Weights of a small transformer language model: MLP 320 SwiGLU.
Each number is 500 + 25 x the weight over its row's rms, rounded and kept within 0 to 999. Layers, rows and columns count from 0. Numbers have three digits each. The size before them is the row's rms in percent of the matrix's.

# layer 3 attention output (transposed), 128x128, rms 0.279, rows 84-95, columns 0-127
087:505465491524472546523430489489508531484498505486495502512519508455507463458518496515471474462538473521531489538492517502471521506483480508508512530520520499517522520504479468461502526435538517508485484536516524506518509505479495489488505505485481505503455491538499489428482485464487500503506441465511481519508492505528506495507485523494547513540524445465480465504489503519461479452518
077:512478486504517463500472503521520469518493544495503465518486484514510524489530495497502479519444550496488489436477523515499519527474471490505555511515491506509513487538526471510469480493543466485525525512519497502481517496488531441475533514498471527512474510465506513453500506488506496488493498495516472489434514532479509462533535462529531496519504509522463479500491534446454480458467
078:493470506500455463488482577509533526513501552463514474504469475543530501512518469504478527502497514544495518505524500471498488505511465493490517484505511543526492559507467526516511471456492495513489534489498518437487516481520476478518500482516514496532491512556467531481513478486483499526472502483518529496514518478507536512502513460528526526529511449499453489519542482474494528529479
084:518491506482499492494526503514510469481479467502483471530489482506467482509499501522506501485457522528483500529502451495548493513477483498506524553513515467491471493517547467509469493552482498536539502514504525508467508513537479503430528530528492505481518467525548518529480495451502441511477503481559504505465483529503523530494484500512486501485464537544522513518515440523506478513524
091:516502517495559502499479535455481488494509436528497504498471511481510466514515502513513484519514537500494525432487451496542502500502503481450495513527475517519519536506538516511453528494504506497559521496534512536472511509484533523512467505499498500509532508458489548517479492488480517444498547497476489526508502530511484491512523512477507479515480522505484541513496539463501465464557
079:475490465521489516473504495506535491498497450571526502499512476522463523505452482510512541525509504486486516505462533489503514540494489467463434477515469505486505522521500530519514483555494539495489502510461472462471479464477517491495508507524539507533550504519524443452507520507513504474496495519510550489505493487482502532461447525525474498501498529503505495502533485505540511497467
075:526503471516500460527530523515496545436533516478504490477490546484462469488500506533469464542524520528494494512510468495458496444466458499498486476535543484485506497517456508483475484526486485503495509514484563491464503513517480515502472502516521535464476515523534500540489444479504481507519505472488491511464520532504516518518536515474522476495461502512497478495511532464544519512471
078:478491519504513495493460441513446497493471494506511504548483458510506491486505474534490500468519476487515522526511529495459502504462529498521501519523519543528530470524498446559495532503461495477420530512541523514500499503503462494476508480559535536516528482505518488474487493491482514506539480457474468536476478494522500504497500472543490485517495509496523533504494536489472484517509
083:501480507513446489488532532511524502490516531525477491534509495464494525538493512502528498528494496489520486484425483502519491519493462494546480512490528461509455455513529462526519492518509470466539493470516501509536459469488500457509438525502483493468502466509469466457507504540455516526539484513529504504496488467532501490529456491535507466474503530478518470491489470517498515497485
081:520503500496490475511527493504519517473455488510496463487471510488499515478521577504468526503478502514501476517511493506462516541536538503488547516536500516465506544532470492455499469438462493537511504505506495517522512492492484490458507531490480517478486492492458543507509495474554470553512473554523478496498480481495509521543492468482529527528503489526490475503466506463510507446505
075:484512529534509452493499513553526519548526479527484488520540462498506470485470511503467474517497470517547477543502497482493497526493472518479508487536480504528493455512459463543468520506541543487472506494499495512505482493496506511504485477499531451527486521484542521468560490503506519509487526476506490523459510513498513445510481522473467490524531471540488497515492493463522470549531
086:437527505520487481468506503511464489481530510489499493499517489503503522506526519504494537457535499592500506589520519507486521481502487495527470526487497515551503503496476474465537506498434486496461530465499449499539487501511509505493472498515517505508478534525503498485516546516436512503505504499508491528502496485506510476505489491536481491533499538462494499547529517476496525510503
# layer 3 attention value, 128x128, rms 0.0766, rows 85-95, columns 0-127
089:507523514469471499523480508503535521505491538496497511489503512445486484489533468499468508479491491494489459519491486493518510499465493516527477506489496540473476447491518522548524500506485478499500452489475557527529511525493484507541467423496505497475551549537484494454511535521472449490487476480503472534518474499515477529493488549487476513452524511522500488484518461496532489490523
086:496490501483543527496570502543537491454481501528458526516509516494500490458499480484485496480502460520523488484531506532496543481500519467519521542495505523481515496496478517492456494523495517500491454529511495483499506519484508525539503452490534559476517490492515524543532510497496516463468507495526514530494447560540517501513462514510499471510494500460475542513442526491488507523517
081:504494528483470456485475519496533493493511485489505481471501491503481441520504494501489482521573473489507528524491472479524467523522508531483494483481547542524469471519433512507478506503492478498476502499457532481473485502505508519475511549523531519496483472488488546524495494504520497502489455507522511491510494492479485491467551456504532455495429478468520477483449485527536520489493
097:498524433500503489468498485472467507520561469512519487502499509470507490483517522513488497515510476460498493485455530501457538519502492529526458473489450505497517457472489515534504457522496517493536496529503517475532479506505476555475490491469526500509527508564484504490496524496510488519519477555466536483501523506479459520483488517484466512484496430556500487493528508496464520503488
086:516548472497483472493507513509510503474496495492481498460500486497505478499469494478519469439456494531559510491530514542501499447497480499481518495482556531490478471498470485479529509468481483528492486492446470511519498474540530520492521540461478501493455495458472493478487476451535510486482461496483514524492577515549498478500504487500501524516544517497507521467493502499502463490493
079:505530543484502538463505541478501475509483482513528532522505493527547521501472480475482502523520485492480535485529540521492445540493510513492538484507492497514470477481511517519474509509524548503498503467535498530511488535453535462487517471464502522471497504530494497515522498493494510527515475501541519476504510540521528436480485502456490494509514481527491430470444490546505531503493
079:526500510505501499507484530515498484575468504477507466515493510503480495502488532464523530514462513487537525527506524537490511489511509454490513531490523454487499504517499488544472524464511525499525457486485504475488498527518526482517490521511517439519482496472509501443500530503505435504461522457496511514520487492496449489527498506481551460521531444517494530508526496506496448545513
087:520489499490510477543465529532524518500487484485501526474529535491509532492496537504500471503525504552508496528505496516516475482464559576503508458488556542504461484483459496475509472505464484519468508505476499499484512512497507460498512514468448505493482496527552499460526487523515484500522535484444508527521505466474503498522516479531514553512523490505492544490513525455488500501526
086:503521482515499492513485524491518512518508532494498511501491542481455440527469460519500464472518467459482530457546505468499507503464476497515469493466475481485496492471524517463510486562499461493508479509483531455511502516491463482503524498484492497512519495482505492493500504511465453452523532484542502516460486519533500494481541526509499531456569519464533464477529509467508521501485
085:496477515483499487481480465525502500491480463495527494516488511462480506459484511528536497470538512501480480543483549514479480517519518468490521528486498531552500529527532499522515509532471500530557525514478492491487515477553487496476461463501486532498479470510506530529480479501527502491422494457499480511490525483509528574490457483491498491533529519492495481496479478523540495469460
088:513463492485518489509505514553474519509482499482472518530510476529511473503478535466477491495428516452521551471521494521514495484546475481489504475503522487544494563503520475500507476505491524530479527510522483499478573498499514476522504514462516489509484482512444501510480459501520536528489454503468513530513512545467523504468460482526538475503513517485488484511505549500488518516501
# layer 3 attention query, 128x128, rms 0.108, rows 96-109, columns 0-127
105:519486504498486468500490524508497514489528467487552493483523531500508514508496495542512464509492493533506498537487448520505504496504506533486499478468460448478476457473544455539459477469459479541505528498522499507450506495412480506481504491500473502504500505569496499500518481523527535507500528501465505522495512509514522488507521509482485495496478479459461543505492481526451471463496
095:482475454478490487482491446488531495473509483533488487436510484495514543519481470488498507497504506493516501518511550507509565523517484480484534473493521493536465559490521486476549541508550500504473448507485495482476496506525518497466463457505527513500501509493507486465518515528480489511497498542516503493528466469473510542518453447512550489498530494489516504524508521512501519535472
094:453491509483494490472528477510469436501511416523458502500538502514456518483497510498496488494513507498480482499494510473513503506477502525441514460487509477509553473478497530543490529483461504465448484484500497550506513491485538506494515489508523504509498456473465508519459497480481512507502512507502519465476532503466470538502465450518539515477472475535496464510517521543507483488503
096:545491514491472509506500492503484486512471527476558491488483475497498496542480542510474534487483487484487500531464455500465489510502483489504513492482516459451489478520517499508478479487478511494464511518496498507518504505445461516477458511452446497530460481581501471476542517467501508509507484487466475496469487472506469484459498532480442514512472533509502538481491483504547511474497
105:569477494502495512512526512526506525486473482489492501486495479518542474509515473524493482502465547524502515478527491548506464485526513493547494492484553487490478519493533497533510458480526473475546497476540495516515508507473530536533466493530476520536495499478507527503509502545474527485523560493485492521480481533486506452470532518509498501456530488510451498496461525489482448500464
102:485537515499498485504526538470498461456483486498510471476514499501496531480487429495466530464483522508516469491502461543516478544499531536453475494505513485498483533496526507494503510498524454525520499511518514503486525536501486431500501538532512524497503491481493555526491553548499512493527509500523492524492516485527563524520488495534502543486497463511461504501475505448485497514476
101:481522531508491514530506520547476545539527525414510498465503500456490511514509524535501471500507471514482474539465494513518480519536500519514492479469466502508485496512458532499481487454472492552503552504508494529498446483490475496503532457459476484510465492503514505514517468466521505487506477507514498490524471504495505460502500526508511526552456498527475541496509488499514537536526
107:546487483503527533522531516443479485491496505496502472478524555469502500519508532522527495470536488503543530487519514464483497500460521496512508508494500519514485502502542493486527449525505450487502554484497539498520529483545504485520502452539479507500559509493448510499519519463497501490502515501514475489484516502463497521489520473483508483508478481526493544489483515486400498483486
114:488539503488526465505460499484522557499452510499489491503470564494511467451520512498481476498525541495453511524492503495503482509488530482474533524505485506514499487495526526521517561485518528502549499527493457496494488502503478459524525511527488505522445505484512543547459507478479468518529516496477523485480492532549465481516521531501480503535512485517540450492493478467524523504513
109:512572490496492469471485471488479462503446537528509488500516513516536512491498509489465497492464464502471505531514451518463488507479543457479483506502525450525537507491506496475485499481520499470472492448506496498501545541480452510481500520486495526527563515489506474464481505518496521473503497518528543466492530491534513534515487513530528536533524494516519497518504465529497534532495
105:456487518481501511489485489465556501500488496499512498513506500537488488526523472539500474472487525518491565514520508502480526483495485498496531540524445484525514495520519551504466528478498516559491511519524477518565561494487451536446495504512507512502477508488538500506545486523461475519493524501512482487503469547477494496525497497519481471502468495519531556534500519461503496493494
112:532529529532486508471571494530524481512510543470442510503493512511499517505521510523523475504464495505517519492528520534578520487424480542464494509497474481506483517512506456510523456470503514469509516505547470503507497483502463490491495485512505508487467487461506487519516483457521524451493492502488525490509541532522462503497473468546485515506502518477513463471518513491500499533508
106:529511483488492500550546472514518537444465535477448528503491560522473498517482497519508456523518511487542523470481520514506507494496508512535472504490513483467495445544511461527494513516542475520494495465463480485531505498460512478514452501451507525485513504534485484503491485548502498470506487505467499514514476505514499536526516471493501434511509472512510509501507526473514539495545
105:527484497471503495498508547492537462478501455506461494470468493472539490478529478505535473497496447483479494469456513535538523515478515487479549549467494493517516499510475457525495523508502545502489489520498472504500515531499489540520503477508524475512507484488528544462477497517521494459499455459512474549507512502485503508468486460527501499486503462494489520458452518470526495469450
# layer 3 attention key, 128x128, rms 0.113, rows 96-109, columns 0-127
095:532455504522474530452520491466509496492485503521507479493471457529542479534520448494513536476511527471514497458521477455491501464513472485485537473563534546519524546504489543480526509488543496516521475471488486474517504519499470560469514477495471486514468488461516507536498491490525512461519493490525473515488489480495512517469454505483538502505500500512484468465487489479510528517510
101:474534519471467488530486519493508457507507527465500503467511505502495477501476540517517478493515514518471511487516456474492502495448534511499499491495528515497529482484492486515507500525470541465442566518530523508527510517515551498550512499507503485489494566508488515455487511478528468515503492503485489520496518515463440472542509470456494514519466495475498543524555510483497519476539
095:559501463483507513465477539467505520508481494509518506507472500511517478530513496521495487489491535495485489506545463454438489506512500479511466490520548478480500506521518456448503458514491476492503507496530483472512536531507515531481485517483508524488534561480487519503522519496552526493509546483523469512494512530504516496560545511476492515493505490524478540517526534503463511438515
103:499518495492483492541461486513548536500511519481494486486540522492514534481490457480476498520439457440543500477472529532511461494531479527536508502496500492496490522525470504468498518490487449500532520501531498482460536508541468487475525484510517517501486431496508493525493512525477519465504495468508532501513493531484522529485483531518540490518491535507456491471492497511469440478491
102:512457527459475521487469503423509478501469518508494481543478513492496456477525525502539518497537499487496505547512498487461487460514536497519483526491497456486511515495503463520491462548474500497486469498483493497541532485498506497507525489551515499490524527522527490528501483494467496528486492456482497496488494500417541491540496498492483492495477475470538516558518484513505539466506
116:546472471479483477444500525473489474498453502514528530522444503507496496488478441468489517546531518503449514492499454494467504457509512494479461478496472498512491517515549471532516467495491486474523529507476477486515515499521521488502520507512500480447557540461528492471529487513492502489501488501505489518501473496509505492511514479535497466485524486494508500458468532435518537535509
110:500550482500509477519515503503494506492517534473527462498497527518441578528470504572482488460461503505502463459487490526539504503508461523525472535471492452484519515515485520481477528502470508512527521503516478504485424512489535549463500476483475514507457497478508505539508470494489507467502513492520489505518487483480517483507536468502493535514487505505530497475499477537534493501504
108:508505522508533486532522478537489514486520520505517499527522481504480512489507537449542483526502443508507499464495513514495502493495537500496545502462492462495548503481463502529469518484517532492436481505493504543449410488520459522471476486511505519526513491502510504518491458512488519481440477533517516497484509447495505498498502520540555497489479522514542470497503496501519502509514
109:475483542485546521526480502508517477503509521507509515495524496493541539489475477512487489483526482498575518469506469509513495494508519465503492471480509490475457497494496469478513511432495477497501490498498506487466508531451525460469542491493458466517514497480517514501525527500510501453466525505499511496504482460485472508444529549473514551512523468533469539544469492536517502527478
111:448500480510460492497503530498537497526536501538542501508487541514483519526482502424498522483463476531534505512474487504481526535493513511509509502508528476433512519485511555516499536483509496469514498531498492507481515493517481550467539487523478478487494453485494496475520511527474485535534500488464471514509499453480474481497487491503522495489551561461491496481466493515482484524460
095:536500488491469531497516507478525515529536502533497529509449474479496518449497496486427504531464487527510464518522500493531475510514518462502493536479558512520501467484524534486459513515490510504475485445495508454475521510548478474544435489520515530515488488479542466504486496493531519509467542481494496514470483514530506489494492529496528519532465522486500493492472503536489485480504
102:475492504516471451500486494483450533480493523500500525458488448523473479518441478524514522448487537538534559494489513504503498460493518479516523473522543523506506492462453496460473501519477475488508533488507488511533512492477523479465478534464521506516479525499513494485496480529452516520509542473519488492493488526517485479549483486503527482464478471519478509516472549489483534514476
101:508519528508510468492474478497453493505477514460539516490487483494517474483492515477520489508477488453508456534497522499513518506503505480515517466446478545501479535437535515456486509477523519509506496469556501551504515495459487504552499469521502511556472508485526486514520448500448479491455519482529493507499506516532512505513486459461494488517513537526482531457491510491537481501491
103:565481596490559512502474504529463497508495503510488546512495480508484506487478485494513543497478460450511516522490531507482476519492451551514481522477483499513501506514476538466493467497510499507475518498508471505501497453518446519502535476518462506502509525514492516458493491522492478517484557513472506520472509473491493484512465476496505500489535495501502447517507461531516527469510